config.yaml
norm: "layernorm"
tie_word_embeddings: true
warmup_steps: 200
schedule: "wsd"
Each number is 500 + 40 x the weight over its row's rms, rounded and kept within 0 to 999. Layers, rows and columns count from 0. Numbers have three digits each. The size before them is the row's rms in percent of the matrix's.

# up: layer 3 MLP up, 1024x256, rms 0.13, rows 157-203, columns 64-127
# down: layer 3 MLP down (transposed), 1024x256, rms 0.087, rows 157-202, columns 64-127
up157 092:485525604545535542510439509529520516546488489570496486482381465469498546446569545492508439447455470452480442481547530460469537497529521431569504483495538543489467451401497504467502429516570510
down157 094:543457496482529474528503530472494453475449409500494450488535488506507479401480479488480491494477534514465403538526527528500508538469448518484482540428504519463588570591579434558542572476468505
up158 108:398493509573544540519547467516493534483503426555482475555462490502449412549572544519536532522470456483465483440498576569547480495481507501464497480537452516466490473488522532487464512494468522
down158 101:451600499518470530517451553498509523425454494436480490470563517501531518552450452513494467461462499488418500559571451471482531463527461507507442523456472484525481548539526522558469509461484513
up159 098:499544572535504477544496537548470538516596472458475532485485543504477453541569477437537464499502531570508507483494448482505498490536551576520480503533407465535487490433563487461453510479468520
down159 102:497488555566564515514444492483565474525531494523450473545537531527462496451476457472543460541573503556541511539522462460543450508518576538462487552483594574517543453462508555495597480521463472
up160 108:507495462531485535511479445550525464536558460454476475442492541494444467522564486507498487393488472513490512501486475513507573533509544560485444554482528457496525479470520525513441537496466525
down160 097:501526480517485505515502514488524493490490396461558517535475487549474478498475486491479479497527507540588545518442442505484524439391572511374453530572442448476517489582510514558417455561469523
up161 105:456561442539455533584421438538471461407546546460497446525533563548488517494495454484451532536538443465486540599529491511524526537525476505541492522518479448465517454523470496588487526542513492
down161 114:492479520461524571459453499534489446460459539444453457430468540536473508528497526516525438511495506514471485453422537618485570510476478543418493531503399514449536498493456476573470534434538511
up162 108:436509492498489541495435544472504480449504465471474513470524486476586523494445462583476449491521464544495527440535517464504529466487485496532436514482441534472510481554553487442448550494482487
down162 100:550454571458559593505591474595455518463519494448560462504454475537461514480461475537522432464552540543483506519505490481404537470500462544475467467472564471469520468520456495507468495556417447
up163 105:571525498504487437465525518496459427461525446467515561539512513438463527486484494507471554534486506586526437512471514511470453471546482562525518541516544483480541535550600488540531476565514530
down163 104:437490524437514495540493413509491499445544475471546478516494462530488533496492517439503489519473462451488525483452548494510483566477478495471463415545412565416463451562524505479537500518430461
up164 094:474493499483459444512458478491478449573472478442520432460539511521516497495524483514575395551492534472538466518484415559458494466578460501414495448539535553508504490548579539526552520515459492
down164 090:455490491567563534465500456544499464461493517528546546558459515493555501467523580436498473455503483467516458577489506528428489468499419460465546516572546530445478502519524540483490422551458504
up165 101:541526598463489491548519550582473541493499530516482492449479479506518539489553513451445441469506493457540516516527495511443522515493412433540500446422522512541546535564426419500512541466505555
down165 085:503462497529481416518503457482486557564443473512547523554489370464457497478520608490446527485530502508557513514516521448494472445508490547505467509525550552429532490459483500517513433633477407
up166 098:463514503581457516511492519552545477515438488494438475503458518474507463545472489501422498485500542544463548496443536479561531484543513464440450402476468528535456502469510496424514477458493490
down166 081:480540523468534527453468524534566535516549493509499602501593485548525509422448504502507476433466494479469517488545508529560443444463499562479545517543483444414471489536551521494484440461377507
up167 095:524460470539541521528490563523495485517507535458504489478519434524497471516512577503513459519545496469529464519441481515527525552463443511453496500507443523513490516514482515571483493502583499
down167 088:526554550464508444513481528480473508563487475461514443491499532532453551520480503503535435476368454476494510491467475560451512439529527532472526460496607478513509471447492492464557480575422563
up168 101:490461486526530552444505531534500485485527473492473542437486511513499558459567500513483511485470513499638459464556476505465577447588504521448560472463521514509496494475482562456442478449494487
down168 116:480562518450514540520516467483519494474454507521498482535516502502475512495477501484544531462448473417522495478449521515498550524494523597506453495506563467548491485485513516508501428540479521
up169 102:498502493445522436535517513508532498485482488511488441526399496596450488455455433507496453457485450501440492524527505506464555549474418482513547401517468484482522484566550547561509576499478524
down169 106:449502551511496492468566433567523497468520488493488556459503471542476495467568497494499484534524423534490445384485456459486446447512540508471484480529427485504523505487523567502541472449489490
up170 084:452446494512434506525493581484533476483527475499508535474524523459530531524476546528496479477517523509557484528520531506463547537489495503484458488557485495494557499447503521551511511505456472
down170 091:415507494557538473520483551393499548454508531453563509511544466503473501547517528490524513489517479544478491540591496486540525489524573440535499421428523472515473490519472497517478453534449483
up171 094:528445435572374449529530490515465492482458514502492482525507511495495503512436462490521527535536506516523501524509504470495430461575490490442521557444548492520439565483477519447438478522463505
down171 096:538450592513568500458478427522513517530484469490512510501494507525557418469440455465511438496461476531545463476595556438540561551497546511480553523454433528521457497507507528514520468448530518
up172 087:513469492475477515563451475475423512496512465482471528555484533563505507436469481413493379466485543506535530503581451454511473556490514432495474484549562494593509536501490524533481574547458472
down172 100:495510464494604481505540524506532536469491522490609472554505470538481467493519533475479548509475561490411458538526486488505539537577506468486530539482478606515496524450533495563477506477546533
up173 094:430534549445505541515525518454475442527434519495563510539532439473454399498477428490531529482404508530532515420514523500377566454439421436544472609529453448504507511503521407501527478483508488
down173 083:511531503484491515458506528449517518513555486520466460517472478561511602483412471535555517502450509482465529545489492543551537483505480522471491502461526471468535480516468592457582491484513550
up174 083:502473494553491562569516335495560566483482483407458412446491511559505443461526475519472475534463476454476498485440499532541503466521459547551472528406463516523522514502454505511487526520507474
down174 095:520492462574557498449448527441495498470559459499471564511509510470500561469512493459487515465488478484504493457452502538513458533478513575456499507536467553515536435472484472520481502582487518
up175 097:489507503501508494431570449538535517532534524489542493528540579444579455512520493454481505515532493435479449437504467480586509520509432468529541481513550481499509506475537414450492531478534556
down175 106:420517477517540502514494481501473485479500501515533459464568484499476555501485443528503480507469515462539545566518524583537493543559444489528545541526507448494497512488451481478495522436441550
up176 089:457536550587451581533487476510484506423518496460516435518456490477524510487519534512415503448523507537523461475496513482505477454607492489516562487426510463421478518465497506448477474499508581
down176 110:489572506516536493442449541431529501517462492568506606535511473488519499570516473470444511481431532534498521542516530411432535517462541449512491472508560495554517498464514471528544468526413523
up177 087:499495492533462435553512496524506490514498494438515537516517453563509435530512501473459515452514505451504528498518489487561458484507490493460484527463516564535439473495504401561566480476496497
down177 092:485473529556587512520483494585502504484423436503514459551503565525472557494497487502472507543429504535512463441457506508408577513529492562518550478486468525529523483528523515556518559500496497
up178 090:563406566519430534554504404513491545544502468466473436525526479523543478526538465466573464441431482457542507531519569523520454546400477558530440535477450506446477555528499471556504456570511486
down178 096:502490509468595481483516532513531521426450457377479565505560580440381543492555467451498545503447523502495491566551522498482508441585526483552484508509485492477457521514539461497496551460515464
up179 092:489457523420500512527528456485459625505525473453590513490514401606501477482443538496517498452489568497514579472493493519503495505478440508494495443461465445493490504470511464515476472548486467
down179 085:552510466540491382436450518493487509498449447584454494441447559454560463525523483509490535486495513459492462573465472475442493484470539483457480507506430545533531543512525563553470411444517563
up180 099:490440516495512498514437397487481531487560494501583499500514555490530558483470548555478529511484536524442500471462557507438553542569537520473490570549552550557436522518586495415543516484517590
down180 104:462460537474521548475423454509471470538515449469552477533572497544471439471480531466535562448538468491494538476523506550547568515497502491493492472500477471495470583492528545455550506527538483
up181 095:423529562415514514450555532628551476556517511459459522472497465498501535488495476499543483518468497465400489585538495515464547515367456433463551483447485510482519539474522438473477478514554513
down181 093:527502474492528535456514482489508546494566478537493472532426486551401525501502507495452488522497450569519565426434448556474485468560423486468427532470437508496454559502503481557572468515502456
up182 105:459479392469431525504482490486513497466502569490451534569548486512527549519552480469447479486476441518478480508481514498503546437486527515521523521586463497490528494465488483557532560563494534
down182 091:546534519512545536420475558466560540485590457475484507532547489483553518477459438478504459546474439476528465536556577516444571483497527474532449466558458523533473572495532467514493391515499528
up183 110:499410545508475520481474475510510457458498474511513520476479583486511469486522473506469506461521510511493496516514531467569470554495486469504487539554539452433570576556468462543518471528450454
down183 119:579479568493580463508477490474524454510491538479471480509540515569552480519497501457471387465513560475517495547470495508527468497541456445482499506552461512438479520484575477499515474494472470
up184 091:514471486476487478541554496508555557531562483502505475559424512506530458499533558519528590456494541474476577478522463411501487498595566492525504446428483511543426503472451450545514482475477466
down184 106:481476532522485536470524469513481494477436533455537566518518460492459502491533512495570451502553431550556438477537497469481462539434442500440473519538536465451580469451570519495513498592445570
up185 095:498494597523514577556522424452472507495439501449516517526544517528538492567489454470551482515451491579546555483540596488468504524507483458542578484529561424522514535473512482533490543538563503
down185 094:503483454473494516475570514468448496491473540524566454539602466502441478507498442490524547512487529525525487522504440482500549541471458561522494557550437580548453507533522501486489435476435540
up186 103:458547522513481531527402458522502521436522454437517557437460570549523466517507489418451525518453508515449489502539434484551526552520437435554486480564528484527482513481556510563536541551481542
down186 107:540457501486511473539508461518497508422483498484606440550436451497434487432506510556445509445499502501527517447514499534462538508486412412457516470489509558527493497494476457499447497430492530
up187 092:466546517525511511503514567406449429554468486534472488456512501438485511513483550480494569470455478407512537486480587470432444523511452454477466548519553465522506470600497508538451535484545441
down187 104:494537458529530525428493575510491505536532489501430485541491449499438456439474464463563516447523518436514536530470516490481530459543450565552496487503523499533508508497524520564482444430458488
up188 094:488508467546454547492402470522478494491476475452525510469498489556515437514523515522510540517500547422423468539508549498488550546576475542493431464462500499438497485530482498522447438464468502
down188 091:485483552423549515502475468507493468517504480545426517517392509556497563510543531521497492451581559543460560460553530519420423462506527515524485494522547494513582495490503526413485470478501522
up189 096:490469508447533554517581501498530442470581512490548517501503448425489526542513551572450440537445502576471510559468515459562541478509465527492509498493533506432495475451425547493492527456461467
down189 097:520530515529487525506477509392475528540513498520476538506517534497410485412517458459539444499534504520498510513464518457420464436513509512483469515459467480587474599536524449469407517509416480
up190 116:538499503458507481438559478461465558516526520508505495469445484453472591513499599474456502529484553532509504511483470560448472493537471561494454517531446491536547541546446479509486531474523488
down190 114:514487535497492530467494509439572489553477507500493461454494482496544443451450484513480450515553418601478458479486469519507539487535519563493536390544480447454536509551484550507466512487464461
up191 112:515508483498496487503452492520491448596585486481480538470521561501570458483574453371568463516477512452512539525490494520465559614461472418484519523502533464523501471557545506506489506500522460
down191 139:508526526501505475480528490486600549498417525538501464591489543444473529489509461444436495409541398549489457516492495537344523546507458584491446549624469515497504508520503491511477472519493509
up192 098:513513527526496483542488511519456470489494543530511474499541481561467541527539535454426529502483483544544517572550425500471515440476496540577562434539555493507496566490556486402592539467533502
down192 104:498486567510555519526536489563482501444472471490469475521495544469509546523461497536493488562507580512506494456516558503499494536422562519530464521490531465438440530509510505567496503519448505
up193 087:499534483563469535474560500506478502551520515509479477461480558508520483501486493550452532608569465428605479530511562481510484464487521535485514490490500467488466525536499411498493512476487502
down193 093:495485507571486427561461511548453439419519458559519505508447513424427528497505487537559498469513540514476494590405462489516489489529531458481496564506524477428590479536500587557534517456567526
up194 098:587508443508489485417500488516493461484477519515500581566522511500521491523515551464426458563476396576519488477477479493456491506520391496525436492500526520518509476472482536508545501449494465
down194 090:543580505445499571491434487392526567476522532414498476522527506483478492502497438508576515565506552480492507450493541473512462451483557443483504483463602535452519508492440481519486464489458565
up195 115:515535542487531509494428524506445540471466522463491446442541531489526514472552493547503484468481491487487435462552431482498605456501473580508461510499530503490514540552506499502457493515532604
down195 104:475564484424469472503515500463521512508520503514472505486499465541543508445506553537475507478565386484568437541521491510564507435480415539534444404527474525458424546455502460520553497518541496
up196 118:446516474545506454542512538529457565450519425543512520484533534442425481516505487538586477465480502482550547531477527371543483528515515530507529506479546455502511551486497455508523472539427484
down196 109:476528432511576472519465466510546480518511528514472497453489420498541530566466454441443430505462448531439553516456540565496516523530519482620494451482439499493482493542563467493548484478515530
up197 100:481471530446504501501535488507408500456491435468550520481487509410493519498539532503569455481484473514517417383481501504451507509530514474444546515526583517509529558492491531469535467442511458
down197 092:516489473528506457522545457494531485578508467483570435550508391498485503528487597456491507564533451496501521520450526508461503518536494528498473503453547486490555534423468466570452464505490517
up198 110:537516409437495556502491429509460529479507456523517483494497484507514557535544485519590443543389571417543558504468451446462505499456428466535530546511483553517499494492494521474477568536529477
down198 107:510471538563525539529485487469558395490542458536464549479494473525492492519491516494475491509535490505513557572512492570491514587399532481480476515442552475414504383458462486492481388493467494
up199 094:493536544490481462541520627496590488511467521529519473515504496493500501585548479492517474439543511507548578514473496465531505448482560563460506569593493501472524480524445468544491456444517465
down199 106:519552481557484458493512517428430587532559522463497509452427549463492479473470458554515466521522565445444442488571567468510446477412522483485567484439502436488549522473519549551485492537507463
up200 100:419415454536548542482476489509470518466509440496478543454457514473577534494497578499417451481501444500553455513465414508575561551482495531545505471572544516467532457433513448422470585504485550
down200 088:456485478510529569430523539454504491512523459452510470513543502507450466537517461560485520605514567524412518515488490460574528512496481500576525497442397526458462535515479445543468455508558501
up201 114:488540521512436574460454494488524487462547488443505477489484499457556517541460505535451529508539459512548441387500526375470488462466454479493559541531462515503555486427496464451408513481535481
down201 109:526470470492518490485437478538555487519513522496500551487547508499480464456512476422495463475514439500484456429507596478530474540488519501479443499501528527440476506536546492562458456498525431
up202 076:454511508451499561516468439467468452527514504488433532580524487584502548438563482561505457479422496465531547526511435565485482517504489539447531461499442501470473488526529506526457539539429431
down202 094:511481584491481505491446502532510458580539539547494437505510482511512535537516520483473547468477553511529475522484468454475494572516449449541484565517481469496476561450471478523505509466490523
up203 101:532530498443489547507522545443483547503513429493468518472563484490497524516569513464474471465438490485542515490481506461538597411576427528541553490610600449473593528493504541500458567519560476